config = dict(
    n_layer=16,
    d_model=64,
    n_head=3,
    n_kv_head=3,
    head_dim=32,
    d_mlp=256,
    vocab_size=8192,
    activation='tanh_gelu',
    norm='layernorm',
    norm_place='pre',
    norm_eps=1e-06,
    positions='learned',
    qk_norm=False,
    attn_scale=0.177,
    bias='all',
    tie_embeddings=True,
    parallel_block=False,
    init='uniform',
    init_std_qkv=0.0625,
    init_std_o=0.011,
    init_std_up=0.0625,
    init_std_down=0.011,
    init_out_by_depth=True,
    optimizer='soap_variant',
    lr=0.00683,
    lr_mult_up=0.85,
    beta1=0.95,
    beta2=0.95,
    lr_head=0.0171,
    grad_clip=2.0,
    warmup_steps=200,
    schedule='wsd',
    decay_fraction=0.916,
    decay_shape='cos',
    final_lr_fraction=0.05,
    batch_tokens=32768,
    seq_len=2048,
    doc_mask=False,
    train_tokens=112800000,
    steps=3443,
    dataset='wikipedia_en',
)
Each number is 500 + 40 x the weight over its row's rms, rounded and kept within 0 to 999. Layers, rows and columns count from 0. Numbers have three digits each. The size before them is the row's rms in percent of the matrix's.

# q: layer 5 attention query, 96x64, rms 0.188, rows 0-31, columns 0-63
# k: layer 5 attention key, 96x64, rms 0.163, rows 0-31, columns 0-63
# v: layer 5 attention value, 96x64, rms 0.14, rows 0-14, columns 0-63
# o: layer 5 attention output (transposed), 96x64, rms 0.124, rows 0-13, columns 0-63
q0 049:563493495493478484517524505505457567482530535470445521472469469463527488558511529472544511519542581420531463510455479480401601458468481523496494441462478475540410591492522511520527491505459497
k0 064:490477469470423558516448461492516539551472543517486441480479506518466543482494554512505452567479536438456455505480428497433550433533559512487536425451572476562548467491467507556508471506463492
q1 048:509520519476506478459489514468460467486559560507479539499580505487430532449493475545504475492506510501466458567508474537475511480492501580495493435479466544446435448524524436466437421378485481
k1 060:491493485502430538464469474572508519463480547528477531548519509536484521475488408565453457473561518518510482570476439558507467506476492536459429398520463541418466509485508447465519464483474456
q2 055:542421517517541465494481516474569429436515560436485501501458508469433459484547534494482451481511510542549446528461468567596465550443504555487457536537485518501470444468508439547512481475495510
k2 071:541511549556472493513574475617499454430434560494532448493497516526474537475510485509465471452572524442590489522477466474506487485517557450466552497558488502508519507451484478505549561546474478
q3 050:470534495527468537519562474430491444532466501520478476468503470525502538453534470505547437489449527497495478564538419455519524434467513386496499478508519518462518506554507487442421573419525515
k3 065:532495515509566516510516563473490540537553529535403540452539506473473451515551430540558472479448480518504438540524472541568444546455489549496437540585488514487477557464517476517532475462459501
q4 043:571488444477606499430502479542506460470442481526518529490522490508460529504522446560475547534549455483546531531502530566502444490454466539499497527451436500533528577473538494466444580457468514
k4 053:590524453479489514462582432520417469506482466440555511487426549507491490483489458515570475495513471509483557489530513496526551408494464477465535446481441549501512507482510481516418548449474526
q5 040:452535515426550593525571481528447551498435443506469491512527471524439524433562508462439477490476494445519485534456521534529529466557510433542498530457527483484496507522451575440542485511516521
k5 052:484540536505538522547453526510471544526539435489484516437534487531484558451516493446485452533491518466557490509443534544577535565504420483526433472456487501459459546525476497587541526500480408
q6 057:483570487511488542475527480447518531504450477490597519518430525490597484453482485528551469550519555543475513420483513441506509518439485475485417456556453505565527458480495494513519578527503474
k6 061:429462444477480483503484562507521567571475490447523518585441509507530459508502462405576469505482557463434489486572522512434561484523488476494503514551468476527543449495514546504470455484546497
q7 048:466538455444449533491584419423482497511493492496558474477481533519459482489488494442495484444495501547448475541523591437527564559459468469441557475543566490504522539561501525447521489502497505
k7 062:447509513433532518503477472460510474551501525475562496538478506538532469491448534494548470443492570485424516510487545550494448571467470516473528517436495507594469551492408532523564494487415509
q8 049:533517489516504486486481484493462418475445524476447500494500508578451512467500484453514488524584523487539465547512519443477441456602464527590482456514453496538462541441539557515580464540476499
k8 065:482468514492495508526398405503482452487450456525455489542519503585498503519471454425474445506469539431568504542557434548511511434519542519531473519538496511546478509529517486512583496508484447
q9 046:499468513480458551439502479539465487461461415461492615436561463469542497486559458516501466488516453482443476486579490470516526512488486475520451438498513499504534559479484543430467443463433489
k9 055:477491467457439521487535513531430485450490438565509564522519478503545587475525447478481479524484489501445465492585509455530529504500494499558499444503475583524535565519492562477512454493390517
q10 051:463488444441456421436520477518466511480445499537496507491488506521504619463484528455474501526506492455476517461518526544434487450500532454454461489437564505523525508452475625533505531476536475
k10 069:474482552442501469471459508496435508461485445489522497438553491484592523488477510531526521501486522524529525419409549572525479497465542561504437535439468522506475531474478589527510472445494432
q11 051:493481473522530521571507521453496550538502428498456503543493523473575415481507500511463489584493468479490449565471478466499497466467481494539508450466519515604382446483484475523534512440495543
k11 055:429451485477513474494542561496479530496463520519518451566462494517544552488423529539532484540511494446495519505409423440557516495510467456486451417513527507524514521478550519504455594513577493
q12 042:460542474494486626479522492521499425568508471478524507473491478504461462503465439543404474511521471597553521492465470475482550507490560490434549504560488473539483516503482528536484459542433514
k12 049:450496439530496544500468553497481475518590523479531547533458474503508444515476465513444502496473504480471524508480568464530550544475565527470651450497502508520467532558499508486455509542421537
q13 047:492519470471442461488504474497443441540474486508458477472448420485512490430464443485519568492536439473533557473510529436576459511539445459475541501521450443532523488423507495423483466449483457
k13 060:502632488528480453476551493442480479514533522511530530527438451526552439467500515523507592494542497460481581537598552509490470532527481490511526540465477514580537529480491513493526546487471465
q14 050:476465488475474575520498526480533479524529491463545493441469516525472543523516584483463485520572510562480469534512458499509593483395509503437533567493530532498432480606484530544471517494503545
k14 059:446418443506479498460483563536505488504489500437537463470535552504485479575491553530441411532516552527504528526434522460503484554405480535437467510529518464485427501548474474521478491557499469
q15 051:559491461533510460494477513457536499449543516507523535524543540481477471566521478438429513586496442592434561492500583420489506504507433566536524479515539514485521542479473489514505554472525541
k15 068:580452493451536514464469503553468416457432504471477511517518543524503462542484455447406512501517457537464538443509501479515486491495409577499528488532525481484562489517496504465487517445605522
q16 055:498534463488438429544502540512466603542497510537385495463485431491563586492485507563509481542495470487509481480541440457506565481498550474494488469426496521478496469496508530490531436477534466
k16 061:492500473495478425499496629417480585492518496574454455477506500479555516510560570554471508532512514535494455499497499521568494507509569501527458487405536508501540497501498418500524506485490478
q17 047:438580513543551549599474547551538571513437468473506445477443572453460524510549487443483494478539454479479469522514510461526499502481559453505486496521562447550482497525480484508516550560536522
k17 061:429410472505521555582525587510553512524505431440444492494441534450473527518499472470538508516548448473537504475494502503553486519450597466483518500546541487524529476455496453515549509538543537
q18 050:547458470438439517473484474437475478537538431502493537577494455513589501517532475519487460474526515461543581546452465487449533486500530600546531534491509539563464478536515537525452454477502460
k18 068:465532445473489465424506546416438420498531484532539497497499468529542548513521496546492503491556510544530491566375466491503556483512465502555568459488531501442502532483545519442460509480457506
q19 043:429477575552495511497504479410546564495503411518469511549526496464487536454488468478481503539475392546501454478509459524535504476476493411531442520527470536415536502510510489514500469437473527
k19 055:576520550556523504478550561548497574511483485534527521495527523500483465454459468480488510542550408478508500443503574493568441569533478442509454530539491506458529548532478483501591553500484539
q20 050:506495529496524410530445535547513609464546485499472465456523467448494509478512556544541576513447481401445501514528539544501497537466514552496517535414544492474522460548483469470501473492519447
k20 059:534520514543475429480562482488531588479480493453528427456455511461515598482502569539510534520557523548441545503457509488448444516481452503509448465411525489436558479521482479522515483489527527
q21 046:493528504582550523478557516525503446468510463510435494492552494398543476490488550569544521548547427579486523468438502551483502498492469524462540518520432537497519493389505492500477515500499549
k21 074:496597481490520554462549509552445503479477491529518492535441481446515500478434519500575515508470473528450510518595539500524541502530499458423514461489449496485540561591424550477463537502492536
q22 054:507495570465472430589499464581442511488485554502432455491497518514501477525437403547511548519521526505495494582573489513436435467598502488471524503494514490518512505508515502503543486509504440
k22 064:544522510485495466548401488502504584520497547516442427446467484488493527543455432591509565485490572503481474547531444498504589463548496516527487488479530472530476498574495496538511535544542500
q23 050:506528552488541456555521576557494540494518492486489502609517510583491463527471536459510520470528444423504498516511581553484480503519518516494526537520467487537485562389493514462523474426507448
k23 064:506590501525492507513491511512518523476514508546529519543498512542481614447468528518545519533547473440497455497487469447476519461474532405528517538448455512565457534423449555471523547427497459
q24 051:463533517508525490491563509546508502494456549611495518533519519424538471454505483434521546535497442516482459470556539483447511457487443428472551466485496526489430536529488537525471454567463583
k24 070:424509503447471566513506520589482530497444532518462539491507528434612454492481509504580532530451446452539500441557535564508467505451500469443480526464492476516509568549512517497474521537490481
q25 046:507499485451456508438390471429581523561451501476502501518490530513535482491482463514515507504465523435464493498518467478416520468515476542559566466486513481484479527527476561519529503529365499
k25 057:520446487492440479450460441422569499518471482465483515554481478531576436534504508503530492547444482438480512511431424530462505479433494552590509469495512495492498431489591499534493512502461516
q26 046:509499464507383498545505448465469525525521505528448471488411473505532582540545576470529488477489518499455523461489520532492542435510439449562533511555446499482520453463464460470518516478579530
k26 053:535561568485439480463465480484478508547513521486459473423499459577522481550512526489484484510465466520479497554500463541485489520552493471443445515533404427516506511481417473489514511521594416
q27 052:522453532490514424535499459430564515507518537476487470538503572491518462530410488463499514507519568545526493501449484530553481530474477617475518524489510547445520490415569480547503553471477466
k27 058:558590541464508469506559443529523525483431516540571422480449538492487440487424484533521505500593567540499454540508471538477518487501474505504516515474519466515448494465487552539522595482496516
q28 052:525546422514503453458430477468488523477507476470475463484439459546452567518516504578481500509505488523449522461413451544442526480474552501432491458510507511519540468394500507540533535431474464
k28 062:545469465527488448483410516448477525487508472505475502567497488511480512524533473526513483457543485530391535479440510534491569467484543552399547451528506496448523424494465505473519540415541500
q29 045:518535529507453532545465511512516582481511469477450472425450534493526539543520516495554550461560434490452478444535522491537521494474450412548496488508518469466595518566477513439464565475468462
k29 052:554514475520416526523533515440515569534532437471485515518456526505528453537453510492483474506497484441419488478557586465471465484430486450531456536478484523507518437551383514503542524502482510
q30 052:507509473436502434474527408438474459520468562546544457468486498533505524524429461545518475463537481518476561605444468553533459523503506575473488490499437525477504504462508494522570510443471467
k30 064:534515474531512452394469452461497418534504512529565488489498574481500471493481495519529499429546518520503531570449448557571490466458479581512452529526431522535459522480481447529492566516501499
q31 056:520479539526530511536483448454542548412527454463488506499466479515456476451570535499542499563471495493505410560522484469505448452475485435479484532477533547592469526572497538487561514454495437
k31 066:517438515558512430491481515457480540468474483460515408538489517546500531473545486487499418546473549479445510482486497416505518516542435440489504452547540541497528540543465483520608565484499468
v0 110:508518407533567557506514485420527440495514535446583526527505475538521515486520472550486474503524432492476531533543562418504452538437502480518467526482476517460479541535557494526507549547533417
o0 098:495480593504412507479523487513442585498475485503461463449499513467521420517486547491531513480466565505506508470455509506429522489596478483522549465562529527566484451446480411503475489474475482
v1 107:540519467478513477532477511479545556545556529445500551536454536484441488480504618433560468546497491523510435506473552504468476486503537526529442505493479557549447524459612477505503486544532464
o1 091:509440562510467473514462480498518470436518490574450461447519429479550514525464404566465482462433458513495528451469460523474493536535448503506538495535473446449534416514437524526445480522493472
v2 104:513395515498520488450532449484530520534521445478494509524505476490409546504480557496455571602519471547495434521539498473531447523411496548528511498520483502484462481556446565529470475540493542
o2 087:499564419510527473542518505489492453433543551526506483515440473527567430497536460491526424421460525497516459502504492519456526468593524496455425483528507492541568478436519437506527479450503510
v3 105:600475383495546513498525509498530441490445505508439530514483482478482496489514562468471534523462518477513492489547571514447537469525470413531488500509520512470545428507431505480550444544521578
o3 079:383513592455447447439512488512495504521524499584507467450480507509519518478462413524485493465522470520479495509432503462516451475484501510430509497499520430504445595461539487515476455448488472
v4 104:501491512454548549564500520515494507515520494488511464411515524445532521479590434479484478471559514524547507486458477464494473591538466464568525472456385494539474545538483527500515462493494413
o4 082:497496497539502467473503527531448537486477571470450523545537458511452501517411541574508594547508502448489495554518466543510482473468522581406462495544531521459458421450518483495508531498528553
v5 086:485493534476518469557509462496467537504447424555478484494531479471483527479525562556497480503454485541497492489499587491488441512377470466545476409445555483440494494526494477481453489466409520
o5 075:469534468528473474462470467507521440418521580447550425542421429554515474513505466473517525509507496453480489518498479491498479491606542523503505552569422500496524497521487440506553516490546440
v6 099:531483489506405565529545436473531462499468505478474424469554526479531467481506524537559561518477548560487543505471512475562514520491420552570536536485491441427476460512546551544481468526516531
o6 080:451499488538549527555510555528497546469562512466485526558534492491528532477563481448507436489513417497504475516556469559475441478498575474482446469559541574573493490472456432443514535455502515
v7 119:569434491524478484495541496497488449511453535431494524512546486573507466509538523447446519504448511593557453502526507514545592498533472471542460493471439459496443507532514476534444441430525549
o7 091:441523452469522495524498491560562516518581482585464443545488530487430499525496511539490495471507489481495534538415478518494488515430571538461577511525555529512544454468473541465553509574560500
v8 104:544500480442518492484436511447451456528477520513454513495569441484564442500587486523544515480520522488479470520438550476537502511511530607477500551470435544490533456461523494453556559545553528
o8 076:479503518521501523559533482483573517516604489439560503536560571508477544505462549516483519514491419523484519497521466522441544516508494487563535441548593475509428470538464480529483486441447467
v9 087:495473473533552467402482492499514495549524539529571465509527438551498519502507483421556462436497491505506475508531529493523523478488488451484536481405501568473478441525527555437559607528480498
o9 066:515515490499443531553515507568509473491471490435489516466463505449502449476496495577516601524475493488481438479480496430478469460575528519520517471496517421567531505522469533522442413439491422
v10 096:477451470478578509508477503508500549537463508551474535481472525518504487495567552449487531546449481617566495466440522529499461575436562523449501481569523522451446462483509468464438514520473490
o10 082:514475529524456441510450422543526469459545517478487418504521473484441486564499475566485464441477485440458483517497525500513558491636494524540477498479535450500531494501511533509603464491534513
v11 080:465597489510549416444519562531520577477532484517560465477511487493464555571537487478494541574562508491538536504434496454530439476539509471453483517469435498468431520495448509517513517518517457
o11 071:567420511441487571478484447496459423465429494506455560474496467463522430463424474500475531471470499511511434543532469542460556515480467503440522428489519475513493485510563489508498456478426493
v12 097:529531452522556527597495439478478465512483549534479479589608513533503518547517511553524496471504516516556442453478417431522454525534518452515499562489506499565474500523483485440465511505455495
o12 090:525441502472542495475473516487586562524511482471545519507459514426488423481487520469487464489499485502454572469437528516455562503451489610518492475503433567454487453446436511566522523507518486
v13 093:506538494498496428498519482482416433551480459462511544573438486447486489506448556464466469498447476590565468539504513486473466490517470568517552438547501440509518484466508566476535537553527525
o13 074:451505479527533501489487458589529554509465513516464491430523467512480520468558447529504468465491503417402469462488539521490599477515518428527484506446548488440533551484476458522471451438457498
v14 101:411587440458466490489517558498542469565531444454474500527504535557514463488513524544478540516446532499533520504584510511479433528510500457502481513500465541531502482567399528535420499527470473